Weights of a small transformer language model.
Architecture: RMSNorm before each block, rotary positions, no biases in attention or MLP.
Each number is 200 + 20 x the weight over its row's rms, rounded and kept within 0 to 999. Layers, rows and columns count from 0. The size before them is the row's rms in percent of the matrix's.

# layer 3 attention key, 768x768, rms 0.0762, rows 761-767, columns 720-767
114,200,204,178,226,224,215,205,215,176,195,164,197,227,211,185,157,180,185,184,191,237,251,217,209,207,204,198,196,224,206,229,193,204,183,237,202,172,201,186,234,177,181,204,230,191,212,228,210
113,213,194,205,167,187,195,238,207,193,202,202,170,212,214,230,178,215,189,182,234,161,207,211,208,191,196,189,180,245,213,208,221,220,216,200,175,221,228,236,229,193,202,207,203,197,203,215,209
115,215,218,197,229,230,207,198,188,215,183,189,188,213,206,220,179,159,181,227,197,188,209,239,187,196,220,215,193,205,184,193,218,191,230,185,231,185,198,159,197,187,222,217,218,169,205,197,197
110,171,203,192,209,208,207,224,194,193,177,193,163,212,188,201,201,196,224,187,168,162,178,187,204,215,206,204,199,206,197,234,206,196,199,184,187,205,170,242,202,194,197,216,223,209,212,209,219
112,211,183,218,188,184,167,190,181,199,221,207,207,216,203,164,190,193,199,201,185,201,191,225,202,206,199,167,217,233,171,188,189,193,136,180,186,189,224,216,239,165,224,214,201,194,209,210,201
115,184,193,231,233,226,162,222,249,194,248,148,178,202,164,199,231,188,213,211,192,210,193,192,196,230,205,164,202,205,189,208,184,225,198,197,201,176,170,195,179,180,204,215,214,205,207,147,204
107,174,203,167,220,205,185,201,201,179,217,213,218,209,195,216,181,199,207,187,189,200,211,171,164,214,217,229,188,145,206,188,181,164,195,210,238,215,221,195,197,189,242,196,199,215,206,189,222
# layer 3 attention query, 768x768, rms 0.0742, rows 762-767, columns 720-767
112,208,224,207,197,190,215,225,176,149,189,202,234,193,187,191,203,216,190,162,203,198,199,183,179,232,177,207,188,192,173,234,221,202,232,154,204,187,195,166,203,167,202,183,216,203,187,231,227
115,201,235,201,234,200,196,204,233,232,191,234,199,189,195,217,233,225,178,166,199,214,217,186,212,194,197,223,209,165,203,200,225,178,176,227,175,188,233,190,213,201,210,199,204,184,188,195,213
115,168,197,173,200,227,163,248,213,240,190,232,192,227,196,221,196,182,234,197,168,198,201,173,160,229,205,178,171,214,212,188,189,245,213,204,180,210,194,178,199,168,224,199,192,201,159,176,219
113,179,204,222,169,199,186,182,239,214,199,180,166,156,161,212,181,209,213,181,152,186,192,195,202,245,187,166,195,210,214,222,171,168,176,181,202,203,195,197,244,215,190,178,172,225,182,182,182
116,208,216,178,251,183,202,215,173,199,205,202,202,198,205,203,176,217,213,191,202,202,211,200,213,204,194,233,190,204,207,202,184,208,208,204,188,208,229,180,255,203,205,174,216,186,183,210,194
106,216,245,164,194,190,180,223,199,223,200,184,218,178,193,190,182,207,198,207,200,166,203,179,199,209,180,215,177,198,264,194,193,172,227,218,189,206,173,198,174,182,199,189,177,228,178,218,194
# layer 3 attention value, 768x768, rms 0.0663, rows 704-767, columns 720-767
109,189,176,170,209,240,192,149,208,221,214,210,220,191,207,192,160,183,168,206,187,213,224,235,200,214,218,211,203,205,168,206,213,238,185,210,205,218,193,205,217,167,207,213,214,223,181,220,196
107,206,229,208,211,221,191,164,187,161,209,201,206,193,210,204,195,202,224,213,210,203,229,193,195,158,228,186,236,194,211,171,163,175,177,174,202,165,197,175,197,209,206,190,156,218,190,221,221
104,208,174,164,180,194,161,167,163,188,189,202,173,224,192,208,192,205,160,198,200,189,206,193,176,211,199,182,224,200,169,177,198,186,196,194,214,186,194,232,237,187,204,209,182,240,209,200,194
108,198,203,179,191,209,185,165,210,186,182,198,194,174,211,194,215,217,183,185,180,199,232,199,250,206,183,192,158,162,227,200,196,214,193,229,218,179,209,193,208,179,211,198,177,205,201,194,181
107,169,196,214,211,243,184,209,164,191,203,187,238,162,204,218,197,182,237,204,234,180,203,200,181,213,202,195,203,178,206,213,222,202,217,228,204,190,216,189,186,232,205,204,203,203,201,174,200
106,203,211,213,207,178,212,212,197,194,171,201,203,178,196,173,213,188,194,179,190,205,188,197,192,154,199,173,181,206,180,177,205,211,175,194,218,189,214,172,202,192,216,206,183,219,236,227,206
105,221,208,200,220,187,193,190,191,221,213,204,187,187,208,192,164,188,182,206,220,204,170,181,168,172,210,189,199,147,204,184,216,224,202,227,196,173,200,190,203,184,193,206,200,202,223,225,191
107,168,216,222,211,218,230,199,164,239,194,233,219,227,200,192,202,183,163,214,222,176,219,206,196,198,214,200,209,206,205,190,198,198,214,181,173,229,200,182,197,232,165,203,229,179,192,242,205
105,185,197,247,202,191,233,178,186,183,222,185,168,170,212,185,198,228,179,210,217,200,260,214,204,190,221,227,213,233,170,211,182,228,225,178,186,208,181,204,222,200,220,231,219,198,220,191,201
104,243,177,201,209,198,174,198,194,174,208,200,176,255,170,202,189,191,167,186,193,226,201,207,197,240,237,211,203,178,206,197,189,178,199,233,229,203,195,222,168,202,210,218,184,183,191,210,202
106,185,217,230,220,231,177,231,194,193,233,201,174,174,194,195,176,216,201,172,220,198,164,211,172,206,204,187,187,223,207,239,206,226,201,185,229,189,161,175,196,167,190,212,186,193,240,180,230
114,183,231,201,210,193,217,218,224,198,236,195,177,212,169,199,212,175,221,227,187,224,197,163,220,239,207,201,209,185,189,237,161,236,175,189,225,209,190,213,215,202,212,206,202,244,219,184,170
106,228,206,197,211,232,224,181,215,230,186,208,161,222,206,181,227,192,219,205,217,209,200,191,206,207,202,177,180,234,168,210,211,185,158,220,179,195,205,207,224,197,205,204,181,210,199,219,219
109,201,236,169,194,214,156,200,189,219,172,217,190,203,213,232,211,145,212,207,150,240,204,224,186,209,246,194,195,208,195,212,177,225,174,163,235,199,211,219,232,206,224,200,176,215,184,199,179
111,157,173,203,208,200,219,200,213,209,177,200,171,168,208,253,237,227,212,184,189,194,198,202,212,186,223,232,203,183,202,234,205,199,232,192,194,180,199,232,210,213,177,169,180,225,168,186,234
108,219,156,168,200,239,172,202,198,197,227,194,176,188,245,179,209,220,193,225,193,208,196,222,208,207,216,229,201,219,166,181,221,191,181,185,175,211,202,196,194,187,223,196,208,184,201,209,231
110,222,215,208,236,182,205,231,182,154,191,234,208,203,197,179,175,160,214,235,202,187,201,210,219,199,205,193,203,204,200,181,205,211,239,201,197,231,209,201,200,225,195,199,210,198,190,184,144
113,218,198,182,201,209,189,192,200,188,217,224,177,226,178,210,207,171,182,226,200,217,226,204,205,206,165,192,199,227,194,203,226,213,155,227,196,248,205,246,218,213,185,221,187,207,177,193,211
108,195,197,200,239,240,198,189,212,215,195,219,229,165,215,212,189,207,234,206,213,225,203,249,237,225,204,203,220,230,187,171,198,184,178,240,204,190,194,173,195,160,185,195,191,196,215,206,238
111,245,237,210,193,216,231,210,205,240,182,187,205,221,219,187,200,214,207,188,216,213,193,175,194,202,221,220,181,217,186,198,194,160,176,159,196,189,215,178,216,213,194,201,238,177,160,208,213
111,229,177,198,186,186,196,204,181,163,206,207,234,216,206,228,210,215,211,198,212,215,203,212,189,209,195,213,212,195,224,198,185,195,227,173,179,190,185,237,192,192,216,225,191,204,210,229,224
106,200,205,180,207,213,150,193,212,174,214,185,223,219,212,198,219,187,222,172,239,193,221,176,181,201,176,214,211,202,221,199,200,183,165,234,176,245,179,200,145,231,222,196,171,205,209,179,216
106,218,188,201,210,209,193,189,196,158,205,217,177,198,221,226,192,179,185,227,162,216,201,193,198,200,186,218,227,207,206,200,210,168,192,211,193,239,186,199,198,205,170,195,204,193,203,215,179
106,184,241,202,199,239,208,173,225,207,186,218,201,205,192,213,201,186,172,167,187,190,233,214,189,171,224,221,219,216,199,245,163,211,203,138,233,204,209,173,183,247,214,232,216,207,178,163,184
108,203,171,207,207,185,203,205,150,206,198,193,194,193,222,190,196,196,173,237,206,217,219,198,203,197,208,181,207,206,178,184,181,204,198,200,186,213,228,214,178,180,192,194,208,157,176,183,206
110,245,206,189,159,220,210,217,191,162,202,189,205,169,210,199,166,217,206,207,188,205,181,214,203,239,177,210,210,217,187,204,216,150,193,195,222,258,194,208,161,208,195,199,227,192,201,178,227
108,200,199,200,222,200,210,191,170,171,229,230,212,244,221,239,192,172,191,212,216,208,200,220,208,211,255,174,229,207,204,180,169,206,207,220,167,205,188,245,168,200,266,210,210,205,165,201,191
108,231,241,218,203,171,198,233,193,257,183,216,207,207,239,233,178,187,226,205,203,162,213,229,199,210,225,179,149,201,189,198,214,221,216,204,206,174,176,207,236,245,200,197,208,191,206,207,211
110,192,187,181,198,197,237,209,211,198,217,193,175,227,235,200,205,239,154,195,220,185,212,231,209,220,229,207,192,206,198,189,217,207,197,223,204,181,190,188,212,215,182,224,204,167,142,252,185
109,201,204,219,227,196,189,201,195,152,226,197,224,229,191,192,199,200,215,199,234,205,191,206,221,219,188,212,177,158,233,206,170,204,191,206,172,220,204,172,198,221,169,210,222,181,180,186,195
110,251,247,218,201,190,214,234,171,214,237,221,181,208,228,206,221,199,171,206,173,189,204,211,220,213,180,198,199,188,197,218,220,182,221,213,194,169,199,246,196,213,219,181,204,195,191,175,229
107,188,205,178,208,173,218,232,192,176,189,221,201,200,209,194,186,193,192,210,183,207,207,202,182,200,179,168,182,216,195,207,192,212,205,213,226,199,182,183,210,196,189,181,192,199,185,208,227
103,203,211,212,202,182,166,181,204,214,209,204,209,188,219,191,203,187,202,183,221,239,245,197,239,199,231,207,221,179,198,213,199,214,194,170,222,184,190,206,183,196,178,187,176,209,177,183,171
112,201,164,202,210,175,215,181,185,191,186,162,209,206,155,210,222,192,158,200,228,207,201,167,199,195,191,211,181,191,198,224,228,212,198,183,262,227,188,209,180,216,178,225,195,190,203,195,222
105,171,196,217,180,215,182,197,200,222,213,200,201,198,195,229,195,179,193,222,192,204,203,199,224,187,206,148,199,183,172,188,179,203,188,177,179,202,190,190,196,174,207,215,229,219,198,190,207
106,194,192,220,226,238,168,199,206,190,235,207,227,184,208,181,183,191,212,212,186,154,193,180,179,165,181,193,206,196,205,179,174,191,208,167,161,217,194,203,190,198,189,195,191,184,235,220,193
106,210,189,235,181,195,178,198,192,213,190,202,185,179,184,189,201,187,187,197,211,218,204,173,226,193,185,176,217,182,191,212,223,174,184,192,216,180,172,211,223,182,177,203,207,212,184,149,224
110,197,204,238,178,187,194,211,189,211,186,210,171,207,212,219,193,223,183,214,200,173,217,180,201,205,231,218,208,199,181,173,171,205,199,198,174,216,193,206,198,208,209,183,204,199,208,238,189
111,210,178,177,163,201,220,174,196,213,173,211,205,213,161,239,209,215,198,181,191,205,219,243,225,215,193,210,222,199,197,202,200,204,219,173,191,198,202,202,173,180,173,231,184,245,192,200,202
108,205,212,234,195,235,190,195,158,203,203,174,201,221,210,222,209,186,181,190,202,191,205,228,212,216,226,223,185,202,200,205,197,202,201,204,194,217,204,202,201,199,214,209,193,198,199,188,198
108,237,211,221,221,183,204,201,204,239,213,227,181,218,169,226,206,170,175,165,177,243,191,194,187,165,162,234,198,216,180,173,189,199,216,185,219,223,219,183,222,169,177,198,241,214,180,200,200
106,222,200,198,200,167,183,184,233,205,179,191,186,166,212,214,182,196,197,199,217,183,188,185,231,212,201,199,153,212,219,190,202,182,239,201,167,180,211,214,224,224,210,205,180,209,215,221,194
105,177,209,235,219,149,217,220,209,179,185,190,205,198,203,199,192,251,192,195,216,222,199,176,202,169,182,228,192,200,182,207,160,214,190,194,250,214,190,245,184,214,198,214,195,193,241,202,188
109,194,247,200,192,224,152,195,197,181,203,214,229,181,209,224,196,227,220,228,214,186,214,186,239,182,220,216,198,232,233,196,197,176,212,205,182,170,205,187,204,200,234,206,198,175,183,219,226
108,196,214,194,131,228,199,192,181,180,193,192,200,202,182,161,193,183,164,199,223,211,142,216,204,189,199,201,224,195,202,177,198,198,199,174,216,203,204,214,203,178,206,200,210,172,178,170,207
108,220,179,177,176,193,201,188,196,190,200,182,203,208,209,195,197,191,209,206,197,175,209,179,188,169,196,239,199,194,209,208,181,204,193,210,211,205,194,227,164,209,178,238,213,196,193,215,192
112,190,189,199,206,174,215,181,196,214,183,191,209,229,216,182,218,205,206,187,201,230,187,168,193,242,201,194,164,221,208,151,194,219,205,202,232,182,244,225,167,197,167,201,200,204,202,236,209
109,254,179,209,192,203,180,188,180,195,197,187,204,182,192,217,209,194,189,183,239,202,197,209,179,233,217,185,167,198,209,187,197,200,190,193,201,181,221,210,175,168,195,196,228,224,162,269,188
106,178,245,201,228,202,209,201,178,193,211,202,215,179,160,230,223,212,199,197,222,209,234,206,229,210,205,184,187,201,185,182,222,196,168,165,210,180,191,236,204,223,201,190,212,238,204,174,208
110,216,184,222,205,184,202,203,206,181,211,198,191,169,187,181,160,240,207,193,190,175,184,227,224,166,146,216,237,266,173,200,192,217,200,205,193,202,211,220,177,159,209,215,204,171,232,183,214
109,201,184,190,177,208,222,189,212,192,212,193,208,174,236,220,224,210,189,233,183,209,198,210,228,190,193,184,218,220,241,185,188,217,214,211,190,170,198,217,218,207,186,191,195,179,222,185,195
107,238,222,174,190,161,198,209,237,224,213,198,222,208,201,205,196,197,222,177,198,179,222,156,210,173,212,208,210,191,167,204,185,159,178,217,205,200,189,206,218,168,182,197,169,194,194,225,184
106,186,170,203,219,190,209,195,197,179,211,201,215,242,185,187,159,213,196,180,200,224,226,185,210,232,220,228,214,158,179,226,170,194,211,211,172,205,202,232,186,205,207,153,221,198,177,260,197
108,204,213,202,214,204,162,204,189,204,215,214,203,220,180,206,195,245,196,180,232,210,200,216,234,205,169,215,198,173,230,151,156,176,185,198,185,199,193,179,186,180,188,221,189,211,208,174,221
111,204,169,197,219,190,213,219,232,217,201,218,196,208,169,176,202,195,185,201,216,187,219,234,207,212,196,206,200,234,180,183,211,228,203,213,188,197,211,188,212,216,175,173,203,223,197,163,183
107,233,210,216,158,207,189,214,198,158,225,212,218,171,217,202,195,199,148,212,231,226,197,226,206,223,189,200,208,182,193,243,243,166,199,205,192,188,181,197,208,208,254,205,177,228,206,212,168
108,223,195,221,222,210,175,213,222,170,201,257,213,200,218,199,195,235,205,186,199,167,180,204,194,179,201,190,197,213,212,178,186,225,177,150,163,224,189,176,197,198,167,206,199,193,208,212,190
105,186,166,189,189,180,201,226,206,237,176,223,192,185,159,193,235,224,190,226,168,210,216,181,152,226,177,185,168,212,179,227,205,164,221,142,212,214,183,218,226,188,177,182,180,197,195,243,186
117,233,190,182,177,164,233,174,208,229,225,190,219,182,212,184,160,171,174,200,190,199,184,195,200,185,213,233,186,200,212,216,191,199,199,201,198,191,238,194,201,275,232,163,210,227,197,164,182
110,182,216,211,222,192,210,215,198,177,212,221,232,221,178,198,169,155,225,181,190,195,197,173,202,215,236,171,176,212,186,195,217,154,198,196,226,210,167,178,180,204,221,197,226,187,233,207,203
108,200,205,253,201,246,184,190,168,171,187,181,192,186,209,231,194,238,210,225,202,187,194,184,183,238,194,191,146,182,193,205,215,222,208,241,170,183,198,198,235,202,207,216,183,260,192,191,214
104,193,174,175,176,188,232,197,177,220,186,186,173,227,218,178,212,210,208,208,215,225,229,201,245,186,214,184,177,189,205,234,228,228,230,176,190,185,201,178,179,206,210,171,172,187,168,211,180
110,219,194,213,207,214,193,182,219,178,226,177,198,183,193,183,211,177,205,199,212,214,215,199,200,190,173,187,211,201,200,218,184,187,213,192,202,217,208,200,200,204,188,201,196,187,231,168,253
112,234,156,221,213,172,211,202,193,160,174,185,181,223,203,167,177,178,213,206,171,211,212,180,190,215,222,229,220,189,194,219,192,175,232,234,186,203,199,211,216,175,191,221,206,157,207,201,227
# layer 3 attention output (transposed), 768x768, rms 0.0932, rows 704-767, columns 720-767
106,216,216,192,218,213,155,196,191,229,192,207,200,213,196,214,219,186,200,199,220,217,174,202,188,207,172,245,199,201,208,187,157,209,175,196,190,201,177,156,225,170,188,243,206,206,199,197,193
107,184,206,168,212,199,199,207,222,170,171,203,171,198,199,239,204,183,192,209,187,217,246,185,210,171,215,198,201,177,189,174,189,176,219,209,206,209,221,238,189,175,214,195,214,206,238,190,197
102,212,189,194,200,174,206,171,194,228,211,210,207,186,227,204,190,162,201,200,229,248,217,212,189,205,204,202,215,207,222,208,231,225,193,188,203,240,189,195,237,197,228,236,203,192,171,228,182
107,171,198,219,161,206,164,203,238,216,190,192,182,202,196,215,213,209,167,200,179,222,225,177,189,186,188,205,195,181,211,154,204,188,197,206,209,181,189,224,214,202,216,206,221,210,171,222,221
103,208,192,205,171,245,194,212,213,208,204,215,172,232,171,183,201,202,207,200,198,195,197,214,192,217,207,154,201,169,240,191,208,216,191,207,234,198,205,224,183,196,197,195,209,232,174,218,238
106,207,198,195,202,210,207,213,181,188,159,206,218,210,177,182,224,227,192,203,184,181,202,198,252,220,166,201,198,203,217,210,184,189,214,227,227,215,163,194,219,226,218,189,202,150,191,207,189
107,217,206,199,198,202,177,180,218,180,195,201,189,189,204,170,181,211,167,186,203,198,213,192,225,198,206,209,208,195,197,230,205,210,209,197,206,203,227,203,162,219,191,169,175,220,186,229,178
109,223,207,217,202,199,204,162,180,210,199,222,167,190,203,211,184,207,207,213,222,183,188,241,208,187,182,200,168,213,202,196,172,195,198,224,170,217,164,207,230,184,206,177,210,226,215,188,204
103,187,199,188,245,182,214,174,197,209,245,206,213,194,207,220,197,190,208,227,194,195,199,225,198,219,164,198,206,239,193,220,187,210,207,201,245,179,189,197,153,225,173,186,217,225,186,178,242
105,174,206,195,194,187,211,167,185,198,203,202,211,176,165,214,206,178,231,172,217,206,210,180,183,194,197,187,222,145,215,211,203,199,192,190,173,198,227,180,215,215,189,177,183,221,206,204,182
103,207,234,216,216,223,195,199,223,239,178,202,198,166,171,218,229,181,208,224,223,186,195,180,193,185,234,230,214,197,184,232,178,202,248,179,177,189,184,210,206,200,183,224,182,189,256,231,215
107,190,191,227,207,236,227,208,182,235,211,202,228,168,153,161,199,215,205,197,215,196,189,203,187,228,190,243,204,187,155,224,201,183,180,194,198,215,201,221,222,180,181,168,203,217,231,178,214
105,202,197,192,216,223,203,192,197,154,221,206,190,215,184,173,177,217,186,175,155,205,188,184,223,186,178,208,198,225,159,202,180,171,183,201,182,198,170,186,229,204,198,214,188,202,231,198,163
109,200,181,196,188,212,185,206,159,186,193,175,229,209,189,209,178,184,218,214,240,182,227,212,205,174,211,167,223,211,211,173,220,222,176,226,198,188,204,206,213,194,191,226,179,169,156,212,213
109,174,158,187,178,194,199,189,206,218,199,166,209,224,205,219,176,240,219,225,215,192,199,216,200,206,215,167,168,219,216,202,182,204,189,260,194,233,215,204,186,183,205,192,196,213,191,186,209
102,204,187,195,210,188,213,190,220,188,191,155,175,206,195,175,221,184,234,184,204,216,211,205,182,199,191,215,195,211,236,172,159,191,198,180,192,190,165,194,219,209,180,202,190,197,208,195,178
105,226,244,164,174,227,188,237,201,193,223,201,194,190,202,228,215,185,188,212,201,225,175,189,237,203,145,193,203,176,157,192,219,174,184,205,192,200,245,206,183,158,219,211,205,203,189,223,159
103,188,197,149,210,227,205,214,199,195,188,206,229,173,202,190,187,191,189,173,180,215,183,205,169,207,176,206,207,231,177,188,194,217,207,191,168,186,186,192,225,234,186,200,206,233,198,223,205
107,193,227,222,185,228,185,171,183,173,159,203,217,226,206,199,206,204,221,165,206,180,235,219,213,195,180,214,202,202,186,189,206,233,203,254,203,191,202,149,195,187,221,152,196,192,204,160,214
107,188,223,165,217,183,192,190,130,164,211,209,189,200,185,208,180,233,209,207,192,213,254,196,232,232,211,213,176,186,148,208,176,219,205,198,225,197,170,238,147,196,187,198,239,196,223,235,208
105,195,191,171,206,213,193,203,174,191,195,243,196,186,215,199,176,172,199,169,191,203,211,222,218,217,170,161,163,197,207,204,168,203,190,231,225,200,184,239,197,183,153,184,180,229,188,215,179
105,213,155,220,230,209,215,207,228,175,212,171,209,205,201,229,227,214,187,163,192,192,185,215,190,190,178,181,204,198,162,206,207,179,238,225,202,197,176,190,201,208,225,191,220,210,180,214,211
105,170,221,161,213,194,178,205,183,175,250,205,193,208,184,213,170,209,185,210,211,181,228,186,209,205,187,166,161,221,176,176,192,209,168,219,177,186,175,218,192,238,202,208,184,198,205,267,179
104,194,213,172,203,191,206,182,204,188,210,213,207,182,212,238,202,193,196,201,213,197,190,186,209,209,209,241,208,194,219,165,190,194,237,228,229,192,186,231,187,172,206,208,198,208,190,215,173
108,177,187,214,193,179,203,218,167,227,174,211,169,206,190,220,172,234,179,182,240,205,183,200,203,227,225,148,196,171,175,221,213,206,168,196,208,178,178,194,176,207,205,208,180,206,210,189,190
107,208,161,194,175,185,211,206,174,190,194,214,168,203,209,214,171,221,187,189,232,208,169,261,178,186,188,193,204,219,185,199,213,204,185,206,155,188,174,203,192,202,212,188,193,214,191,192,162
104,174,209,200,177,209,215,188,214,191,193,175,179,190,196,211,186,182,208,166,189,183,227,207,259,191,212,198,190,188,164,190,184,227,193,222,201,211,202,204,237,202,185,202,186,191,158,199,165
105,207,201,201,220,183,198,238,185,186,191,260,198,164,250,202,219,238,193,195,234,189,223,249,204,214,212,193,201,184,197,197,210,227,180,185,231,204,200,179,200,190,164,223,200,224,238,187,153
107,204,178,215,206,184,233,206,191,198,187,234,172,206,219,192,244,231,207,201,214,190,205,199,223,203,155,188,215,174,169,207,209,162,195,178,191,185,204,194,181,212,209,175,180,207,201,214,226
107,190,185,197,197,179,234,198,219,204,195,178,209,221,218,217,201,193,179,190,198,200,203,206,184,178,200,234,172,220,228,179,192,218,190,199,199,176,182,211,225,183,178,217,209,192,213,224,219
106,195,201,166,214,200,195,224,183,183,238,185,213,203,180,246,222,209,206,197,229,227,189,213,214,208,235,172,205,180,171,229,152,212,211,196,180,217,189,182,210,198,209,224,212,188,198,194,170
105,212,193,202,198,174,166,229,214,181,199,192,180,211,157,214,203,211,222,176,207,216,214,202,193,220,189,217,195,208,211,198,190,197,195,217,227,220,228,215,204,225,190,236,234,193,192,202,193
108,191,237,212,213,214,220,234,171,191,223,212,224,170,261,183,194,173,215,215,194,201,230,219,209,182,177,164,207,242,187,174,204,175,198,227,190,196,214,233,202,237,221,222,170,194,213,206,203
108,215,237,175,202,240,188,210,195,211,206,196,188,205,179,203,215,192,209,199,216,246,186,201,226,186,184,213,199,214,191,157,196,210,196,236,231,233,182,180,195,208,202,171,212,207,224,230,175
101,269,192,211,219,200,215,208,194,221,193,187,178,201,184,181,213,214,223,188,184,171,207,201,201,193,201,229,191,189,208,190,219,205,218,220,184,205,213,215,214,207,203,177,189,200,216,190,207
107,197,186,210,199,190,193,235,212,227,187,210,186,215,210,195,161,248,166,218,188,206,193,173,208,183,217,202,173,239,213,212,192,162,227,177,238,189,191,173,228,217,223,216,177,188,212,213,227
103,227,210,175,221,210,236,189,171,158,215,187,215,171,233,204,226,175,198,227,201,188,215,173,183,208,221,217,202,170,185,191,186,231,223,213,212,148,190,202,202,210,202,185,221,209,207,166,163
109,187,201,210,194,172,220,175,206,203,205,207,230,189,195,198,186,222,222,184,212,168,214,194,196,197,190,196,194,205,187,184,205,186,219,188,198,228,195,193,215,193,187,225,217,200,198,194,216
107,254,183,236,241,207,198,178,167,189,198,196,236,160,240,184,203,192,244,187,190,208,226,216,199,198,208,200,188,223,194,210,201,238,189,212,218,214,183,175,228,179,222,196,188,217,183,230,177
106,194,180,180,235,216,187,214,187,189,180,199,207,207,198,232,208,223,201,193,213,193,232,215,196,223,233,184,190,216,246,178,216,199,188,187,203,180,206,205,214,191,207,179,199,202,189,209,239
104,177,202,199,184,178,196,159,174,205,182,215,177,217,180,187,195,186,197,237,206,202,203,198,191,188,196,188,188,226,189,241,208,190,228,200,219,216,177,163,214,221,175,249,233,176,198,208,187
105,220,190,221,208,186,260,201,195,173,170,229,193,213,173,184,199,176,181,218,201,192,179,216,225,184,203,193,160,198,186,185,183,189,181,210,211,178,217,191,171,188,186,187,194,171,205,199,179
105,191,203,223,195,195,208,219,201,212,214,217,191,216,208,189,168,214,191,209,209,202,181,205,235,223,232,240,182,199,197,204,212,205,153,184,216,200,206,206,197,175,176,186,189,201,205,181,193
111,164,202,204,226,194,185,220,232,202,225,200,210,181,220,199,186,228,168,225,228,176,215,239,199,209,170,202,184,189,178,183,206,192,226,217,177,231,214,188,203,201,215,187,208,207,199,190,235
108,189,214,221,191,196,201,219,177,194,209,192,227,201,174,223,204,183,221,167,156,227,205,207,184,232,208,199,169,192,230,182,167,189,207,203,218,217,224,179,210,195,215,180,239,163,197,233,220
107,179,237,207,198,194,182,207,187,177,208,215,166,206,187,214,206,234,232,191,153,165,190,185,196,220,206,253,213,174,165,178,217,152,204,226,207,190,216,214,185,200,205,194,216,200,186,225,197
108,191,196,154,188,192,195,212,199,238,209,206,191,214,251,198,216,215,211,186,192,193,201,204,205,203,205,216,215,211,231,182,171,159,205,188,203,237,220,210,217,217,216,189,214,187,215,176,170
108,185,195,203,197,190,219,207,222,228,234,267,228,199,181,205,193,210,206,197,211,196,198,219,208,195,210,170,192,173,234,157,177,178,214,211,215,205,195,202,185,181,227,200,231,186,200,183,191
106,165,232,211,209,191,211,178,158,213,207,200,218,162,206,214,189,217,212,219,216,203,216,205,200,213,202,229,215,229,210,161,208,197,192,201,220,186,212,223,250,215,217,231,213,211,188,216,212
109,175,182,224,218,187,226,220,224,205,179,213,242,186,197,174,206,207,232,210,200,167,211,196,195,161,169,185,223,219,184,218,222,165,213,231,179,192,219,198,206,181,198,195,221,192,208,200,196
111,160,147,187,247,188,193,207,211,181,186,220,192,202,230,163,184,180,202,191,189,190,217,189,210,211,212,205,206,189,204,203,165,174,173,181,188,195,213,195,160,215,181,202,200,163,223,186,215
104,173,172,205,199,226,170,190,168,200,191,215,186,204,198,177,202,211,200,204,195,229,194,219,206,142,224,203,214,196,183,199,172,167,207,180,207,204,186,193,181,214,212,207,183,209,229,185,185
105,208,200,164,156,190,198,207,198,202,212,217,210,202,222,230,179,209,214,205,233,211,240,186,196,213,201,220,204,180,203,169,192,185,193,195,179,230,162,238,192,199,201,163,209,188,191,211,193
107,216,209,220,189,201,204,178,200,190,177,257,189,149,185,223,214,188,213,175,194,193,208,219,198,182,172,229,193,228,221,226,197,215,204,197,213,192,168,186,262,214,239,203,184,199,193,186,217
109,215,189,214,221,195,167,171,188,218,253,220,198,213,196,196,215,203,211,232,190,208,175,218,205,218,204,192,192,184,232,197,216,165,201,191,188,243,180,194,248,178,220,233,184,208,192,211,161
106,169,199,159,210,180,209,201,219,218,210,186,183,197,208,197,193,191,207,198,125,220,207,168,212,183,182,202,196,188,185,198,187,184,225,237,192,200,189,214,250,221,201,195,199,207,227,195,205
107,209,180,218,179,200,218,229,224,190,208,216,223,186,165,212,199,150,178,209,185,197,216,184,211,203,169,158,205,166,183,202,200,217,207,219,224,173,205,218,204,203,191,198,223,200,200,226,169
107,203,219,161,190,210,168,196,218,209,157,208,208,204,200,170,185,231,172,207,162,190,234,255,203,187,234,208,196,174,225,211,208,197,154,176,222,193,189,192,236,181,213,225,209,212,205,190,204
113,171,210,212,171,241,226,231,208,202,180,166,202,179,178,204,195,162,155,186,228,182,199,235,177,204,205,188,204,207,197,208,148,186,204,230,165,225,210,212,214,208,207,207,204,207,208,195,178
105,205,194,206,194,173,198,226,174,175,197,247,174,224,185,217,194,183,219,181,205,165,175,217,177,235,221,208,197,199,213,210,167,207,220,228,200,150,173,209,163,176,202,220,168,163,201,211,237
109,199,165,194,174,181,233,201,190,212,200,208,220,195,217,214,191,197,159,208,205,169,214,205,216,222,207,162,189,234,188,200,207,219,221,215,164,219,228,180,177,199,172,198,213,186,196,212,199
103,216,194,178,207,194,202,184,218,205,209,200,220,184,251,204,192,197,200,210,188,216,210,235,196,187,210,224,217,181,215,184,216,217,173,205,187,207,189,196,159,210,199,220,187,218,183,202,219
105,204,190,181,205,239,181,185,207,193,165,223,199,217,217,238,192,206,247,153,201,197,192,222,206,204,207,171,173,179,209,197,238,206,213,165,210,188,192,198,187,221,183,188,182,162,207,212,208
107,177,217,168,213,169,215,217,220,180,209,196,197,209,189,197,209,191,190,176,247,181,210,199,198,192,206,206,189,209,199,186,180,194,187,224,206,187,187,199,209,215,205,220,215,217,194,174,203
# layer 3 MLP gate, 1536x768, rms 0.0764, rows 0-1, columns 720-767
097,181,171,175,197,199,195,219,204,199,186,189,204,226,219,184,249,212,223,204,203,186,219,186,214,213,222,178,181,209,186,198,163,189,183,207,207,185,262,204,172,196,206,182,207,208,178,210,178
099,198,199,181,176,210,215,195,182,212,186,175,219,212,202,200,215,184,213,183,180,202,202,176,182,199,223,188,221,189,203,199,227,208,216,190,198,218,205,174,212,222,131,204,211,191,188,187,206
# layer 3 MLP up, 1536x768, rms 0.0793, rows 0, columns 720-767
103,186,201,210,223,247,193,219,165,197,160,177,193,202,198,210,202,224,177,176,250,172,210,205,169,156,178,198,165,204,256,216,194,191,237,235,189,196,198,220,198,202,188,209,196,221,228,210,226
# layer 3 MLP down (transposed), 1536x768, rms 0.0365, rows 0, columns 720-767
098,192,229,179,221,198,201,240,228,198,188,188,186,212,206,171,216,200,200,229,207,214,214,219,204,217,170,224,145,196,238,217,156,195,181,189,202,209,236,190,264,203,203,221,171,181,179,197,215